{
  "n_head": 2,
  "norm_eps": 1e-06,
  "qk_norm": false,
  "tie_embeddings": false,
  "beta2": 0.95,
  "doc_mask": true
}
Each number is 500 + 40 x the weight over its row's rms, rounded and kept within 0 to 999. Layers, rows and columns count from 0. Numbers have three digits each. The size before them is the row's rms in percent of the matrix's.

# layer 7 attention key, 256x384, rms 0.0582, rows 10-59, columns 320-383
116:562540486472558566531534455546509530486432534532459460551456534468517562517484496484476464542481491435513458486583495463486544492505517388431542498519487525519514505535490519450547450539550479
112:454498534461487531539568469483470543480432509397437527545443568536586524499368525505536479451462482485469519450439519549432491486584480493498495515463473497487458486460490512457507556463484485
114:543539538425506493530511559537505553523482486463442603454462490536519468539543506480566481486509455418487534522569485535479524496522421453470533508488421499474445496559486443524441444443475441
105:484552543524466461472505497497453473443533507537526542491511414447481454515543546457517509433451474488459490508450440514427458566451490511491506540505476558472482554497467500484485417509488462
117:462444500508538501503486530475497452455488487503598514447433552464482514558478504550464441493553500504542527488455520511489498521519517502453424502545526549496539526533488520495498539557533543
107:536570476488541507534469503432492454474523480424501471462524503535497519493527483463478495496464464605413518508456473519461468543483473448501519494532506569479502473452559455483500525434478479
111:489553500464479483507452444506519502465499552556538499562542532501527496474505443502535464496433494519502524580503544500528564590559506520549477498449480507529503494478565493487544563541558466
112:481423470475570504445530467516509465480511462529597518512545456470572535465523473562508524509464564520476482501494491482465482534459410533518462465490479547462490520442532467460500511476481511
105:538436497566485438475539507563481551514520492516487500540516440548504508472495513521484528557448561547494525498558559491426468527518449489478477502462509506583546498543544537494494472490477556
106:518537519486447493494498457508587484471554484525530510452515380505463464487429541473475494487594459490476501474581482524504504495583477563447532538502483480458552522458515460598510500460547449
110:494514548509466464496455537537399389433488468517450490503492481522556470503527539485524460463554484509491459566525528481515561535533465511518555574427459554551584511472504489510459520420504525
104:563412558499533540497503514499507487531447461513511567440430563520566551544506493543450511511431450529505541443551477516529494468479498581464521499478474518458507517523518465423465502533486470
110:424468554533462538556521472391465512532513489433554423485466510560466546526560509497553518522517469479504524461510579479570508518506492501529535535560464580525379458479548421518476449511524502
103:566531451559553549510469522510547514504528549491519492508500513445545410526505499421421491485588538458485527516470443441495477528404525489510527482518492533437484502410472482528503546551499518
106:577533461613453497499557587500552514446549535525410521522504466429413390500508465496529520526487472558527547509521515482519443546461461469505493497527509475481481517507579498517454529515493499
114:511445486512479519511501498483475505474544559465530562493506506474560424500532498493445528590482454583484479491444497451513493515528476494407568485534471512479465546537455477531428533510541475
115:433461480442503492543445504580508559472436541527478451490519411474516507544570513473590537592480465483452510504514519433558524505457458535462506532559494438500515530613593511552499475486481504
110:502531438538480483553560474443488458496502462537468481522506508519442433515587531520562508519434532505427471454469425492544520517443477506424465485544464442507529511510473495401535472571491460
106:509462503530497470436485473473549480493503545481510497514519521526556540492501438540606480559560510500483524516414438555433466422426537501497423532454553502477513499501536474444455486459545488
107:495532456513496470475458541482531533513473468448504562512535509500461442525465553521553552518528458521441471499461491498514494567531538500515532618406475515518436466534577472430471453567467582
105:448476496495603474462531463529537567490424579522467493430440518466577477471515497462449472412470550512461528549484498543531519487497534497540422509559489528522495492508483546499485526467504536
112:505431567518502535545535474492489567516506526517495507467496477417546512529578521530555521496515458493494511504420484573458536465538451471495532504400442498499412520498482477467520537509477510
105:456488457465466446474469461436484542541479531574527495540525540530476504507422484480480537509533484493532505451502526473545524486566418481504470492443455476489518562545453509444530520436441435
104:525501547502548447539525527455524527484428543507448474490473466507440552519443514463502516493399526523540479488472581477574585489492459450487487538414448476527497529554532508494563443449495526
108:553483467520486497540494512487522484521536499483450490544478577519506514453531512485440490511505457414497527525521576494532524566513465467491450477430523517538448499475519483472512420550424423
111:526492545503513478504464458479507482510471560511477528472503556412500518474458561529505563479486454470541503485535528508552447428487531484437560548496524491496593477560553528453450448470551516
106:536480517533497511489523549493560605509513523474434422490463514569519519502545404431470480510516542426523533501496545519547533522460495497489466543535531529543489495475493565560438540602522512
109:541484486522471538475514510440466411552374441508492496506571464515511520549587453509456475535501532433549498452473546456483486436479429551524519493463536552580449458543484460545510542504442482
101:481445512524519450506564438539536482431567602494405472485509490538452515507497553437490445533474528493436538453471519496510462484527541557511521495535511490582479548524508415532532551533522525
111:569476502471470520525470516495479476490528553470507437571451432472482480595464555551545534538389436479444458499517418530550523478413472450508486505490489489459477462497469415462453477386495464
109:544480440464474549563517484540504504452483565519475452422494521460547493506480502476462477520523460478484468544501481575524449424510551455513554515509467497500470486526446534473465581513501564
106:557495527416512505560551534475448547455479492495551572486524448551542493484503536494512578550445515511464437497526418468530486594417476498420438527478518452500511482491448530538496457468427501
108:442579445447505508474448541454494527474496558488548652573502529480554461482514473533455507472502579501498452440466438541514509510491480493574454500496483582532397554478502501416566521505451483
110:518487555554496514497539416474401471496496478484492526516501472562480524491550499437482405471518544597481464517457532503540463497520500529518573480509545485533571465440469488552469438505523515
108:514475535538534551501474589540552527563496532622437502509517490528549527465563523497425477524420401500459512449516441478526491518435500464505471462469537487372415474518492553492489489511504554
109:477509469527511513496498493519463450510444506514521469527526511520521544500508535528566469448472539503453463482533495420507597570484477477464503542513517503481535517554500568450474528520568500
105:546534507485465487546495466469515482509517513492517467548496457409570510444486533511471432465502572530457505484479450531437517471494447506548453476544469495476514489405515507517446507483552435
106:489446429425518506423549430498504503558555479530498538471489503486545484502447520561468522485510512477481501485398465444551457443462465470461477522492523543464509469461526451438441474465557486
106:550515497544516479548498498450478521528527477524528448534571507479497502551565549532485560537518520469550533476488522510521614532525478497553469509490440594528452556465477494501464480501453475
107:538575511502477484554503447531509431529496513475498489469517498467497526424498443537501514503517500488476523472548405548465498516452451497458517575505452479480542463446547545515515442505462473
110:556553544575493487476559586519511508451413547525486512482527514510500513454509444458466461470548499520500457548480480477465508484540570477560591485497443550433432479435515548508447416484489507
111:390585527548462480532487429487495490528549501539444534467471486516516493541518458488460481502462536551512470517434490441511528566450536484535529553509474513545478544494500486445530461502565506
106:519456548468516518497519471537540518546454482465511514477522450516443552412500491587504497486478416545462531487466506568520565517488535523549461571478527493553477512522530510467519472500501495
104:513442458419496479540552595523478521558494448559460492509501545533530509571538519404535544490523465501474411480554579501482514512498449441521479549452489481462476458522517527575455389482522490
110:551433514524486484587480523494480579462429468503514476512439496443507474479497575527485550521448517481538514523504516509593443504478549531495507525508505497533491478516483474486529501501441497
111:540496533444442553478515463457453460480471441481515455523504573487493485486513494445567501452573438440498408481460450414517411492545466509484543581510489483524506588479488474500533535483530590
114:470478525552544507520486535542561492543463537517481501475522558607455461496514471451485505416490488506534502541500494566496465472558487527462397490428493510557535542472484469508522465575472490
107:530429547526556496495529546468485479441517497523507491503478533450461446528538513492432521575576532538448521490472525536561546547515480479526491495530469467515405466395449489534515465459462483
108:574601464468526483551545477514470525494506457502563512527512450531480559520510528502523484514487503510461523444443509532503601550455477557523473538409536457550516501450486567528588472489555474
110:462509477591473419471528467514523498473480509539515486504481502457465552573439516432386503518516587513505498549514501502476514451488452472523446432582532514495487488448487508477471482480500476
# layer 7 attention query, 256x384, rms 0.0591, rows 11-60, columns 320-383
118:537400462481569460485453438488527525508527516485534556492480510490473557489530500472531538540545571488545480516546457403545512450532442507544479525473411552478567540531502476522512462479465432
112:452545523522502529470509491421473472498519521472440429508466461557529495417529485479441543551571537459494413535426468523473499458453546577501497587520500500454488545414458487510471528554470512
105:495467469566501482499443503470525550545526503500486501496475559537518505510489536500399530467461484479542491426473522445600494549507499509493428477495455552444482516474485498503452530560494501
113:461491540486481461456536581473526491533487511513523480432542496474526483447528510496463486500481467450476531473433441500531436475404467584470520517481505545525455544492526534519504522499487501
110:482449465510519549436596581501540494546531558485592470564474469470505502524428498466488488496572515504538485599547454524512534515520467495443503543490571432535447559506514570477506533533492499
112:466439525536547489467530485584466528559481467542456549459479452568513549527464524486532548534542491437494567425486538524474410419539515503411473518498471493468481553519515515542505485495505533
109:545551430471475555497487508485474488554528502517529523512480495483486479471470558531430532467451501500540506489478383501486497500473456508478479466466582498465500512560403560573495503416447482
109:598519520503563543502467595512488508558458486450500494505497464480473515561464572504521499479495435537535537513468464526531523482529490510565504527548540468472483517489523544478516504553530490
104:479510491530504537485569474481511452471509504491479494506510532484552554502528453572501521545472485488484523546386481528523547462461536497527502526579508463491451513490475429466472456539455449
106:469484447439454511434506496497565505452484515464519512525469509518471528531514449556456541501478502482545440483523586545544507495538554527503465523465566487483551436505567464522532457538497495
108:370467523510545505508497467493568491525458533519456461475551427474468549418509488532522477578528453573537564544535543441435534509546500461404521497545462508516535507499517513503519457447562538
113:514523472513543517450487464492456441540519504587527541569567497489566430499526519533510504469588548558509456539471467582490515488536510607484476496513483530515456470489523545527594509604549549
108:515482486499468458488530488515503466471532566538510483465505523467495536497507500512549571462480566531568532432493491587500475497485484482553445525488539604497492507545496560505515539526478560
109:498456548596429492524456543484472519460482485431516516476534569524503489432540483432432453516533494546490465536561537483468528519624535476501489522527501445518529481472501491544476468581576580
118:462514555522509508548495511437533479514511527556523544501521527469535483503550480475551444447596517456589481511472570507518497523477493513494527475478507436533530462489528532522495505537483460
119:524515522520429578494594465459458437574573459486508497493503562492496461508541504464461516504483453500605532447538454476431454397542510494486505574491513495422465533436495456555540444471503494
110:508507564505497493515479528512397506505523536485467520517452472508442529494481558526479485504468469449490577467529579468516507504457523537540450564442526501433477457482501494547485505516506569
106:481538542494482471508486449521516598487535499502548557522507467482452476478459454498514514418497567528573538570564499467487442489513544465457536423525553536511488527506428497488472572566519552
106:450573500391544526460453511587529462476527547547511498452531474503502439469580569573499506440480450421539487490549479499483535440454424555435504494581466492491554467528435461450505471568507469
108:555457446466514553537533428514466523479414516478517432454447511515490494529485533466474482436502581554543471537479535484486519388443443521439480469525508475542446479580514454452488479464472508
112:471473453543507523482459482537500479594446551560475577451541490520540494506462526520551426477424487487534497504415527512450460485444518419435555474524532534493537532457531455479478599538503558
109:511575505568538499492493493533507489497534497462494569520462513466537503457416474574473423486517549494496567531523507491477449540449449499493449460506559525520507466432487539494417479553506540
109:474435586531500538429521584503443546516520489473503536616479544491548482524478503524491514433486580519512471492502506497492515491522515457528572445564499482540559433503486492506418507450481452
107:546537428507567438450511492478445457515536525576465556531511442489439497483436536547497506521496540498511488483480473485494431548522522506502459511448460486521548509467495559541447545456558498
108:490495496502499535497478468503533549473449438500469456482477543526450459503525402479548467527505526499501548532498573418520441423503460468532441475534527481524442466460542411503516508506499579
111:463532515534469493528501510512427419512501535588441484535431496523506456502609484459553518519447526539439511490492482472501500422544478518476501581476510460507491411529463442435474537483528561
107:517446506477505505492512567499489535481552567507567476512441443449528509494531501504513497453557487528518512558512529538479499586509510467555543536471430485427492545438547524562538456499507532
103:456455489518474478583444474451504493513519460509497492579434491460542459525455512502459576502487515570463474594530542498549486542397452477520463540506466526469548450469486522516545526533482469
112:512591458469539468433564457495487589535450466507518551473566442506467504474471499473537543482449566521532409490535554470504516526529509579540513517484503509537505576526499586548521519503417482
113:484513469435506499596533442513487455519474524481447488515415453472459509524471416546547539474446501471548495449541440514551534454418521563446526480528516493548441481492537488496572541431489481
106:500500493519499417485452501539504473480475454526443499507514467447454569439590516455487523469470561415427516474529477479527517496555543554494572477483541463500562531482479484522445473534509451
115:517405532518533487445524497571488511461488502483511475470508458489456509522401535587502465495483406517537487512497516462541497512496529520455533591424489434590516486514461479506487509517561532
113:536461409488496532460482585490521523589482553560549456551491559476455392491517549524486465483547456508496499478523532507453549506426515496527504454462581504434448485529510508504503511494567499
112:499489382463463448447561489512439488507560494477494467452506485532462463546556486486540471507504540468536563497459515569489545481461503418542499476530521513537430573469479515459455513495495490
113:533490471437509484475564525526467496439484436516525591514538445463554511475472573474419542458439538580485550476447518558505478528501510455517445438473616472451453501458467528458522517522457510
106:591515516565493464476547534457516433508534564465396571465447525520496519575518503508546486491512498484493517527436460531524489532511448542543506502530516490479507541559505572534605483535405538
109:573504455519496552501507420469477562460482441532502467542501536509558459469493471492541459548546556525475458457551501499483556492540535484473580428532527505426474528523517494427502583425506557
106:423529544494484476408521491493499493431497549423499509498454480478472500539472539482483457425493554451484562464514498498447457448499467511414502543454481489447579483483523553539538498550462460
108:461582490518461417498448472508515482504514464480496484577439447463502538480577546501515493485559464480467508488540503518513491467519465513541451491504514477529472578468464542455557488493517501
109:505457513516488513447416506512486581497545485515487479466461505494463474479522565492495473452501462467522500465481512534517511505435517501436422542476517446571527434569469488493479468547590520
113:478436530513492479480513474449518517595491515513526458574508492514531447546485398478534477583504472525564524448550481497504508531570493509481530464493437416532584487446525454549481471463517505
107:586447454549477483474438525537483515520437481523402482529479499527426479491506508510534477508488535506526493449569538475544506497530515482459470516519469417467459406486536521522475425484550582
104:552419421546534523471515486493450531455487524513513527486493515450569520493529462450450542536532505443533505505502549497480594502536558574470552491491470483489502459505570526367500582534429524
109:538557477551552528496521532463411548576472549449452483501482469604455601521468375429434489470421455557538470488503553534488507520497517531444489499466562476515525480543515523488507455474518533
111:517529484562510506496457478509426486489538498548493454466485482546522465499460509536482516453458539498443469439444496525465477473402479523424436477518469546437474490487517504503430524526546477
121:528553441582486487493442485511514471488481486450483455511423437467449496483449490495432494535445467565427487536543452478437539559523492471483534508495535499538446522539441405459549531478514542
112:444498432539428502589473453504487502441501529449479470518489485523473572571474540477510483508539503484488471553567424465515499552491522498499522484527554567475484539559523507529522508521542489
110:508480499479541411462486454542481453464524516456534458476448483476502524465491463565517553402516540503469550484500507508574496501504452490465459462470453538429528516488486523448505477425420472
110:522507545509548434555537442425504530427529533440440474520522458498598516500473504491534460476505563554488516502440536497457494524549474459518495560497478528486541428543478480429480497479550496
109:531487487524511567439441515520465445499486487497497481478456464479490501447538501431527449490469501469608478485435506531562463612447503474516504424544458526464468452552467529486550524505558480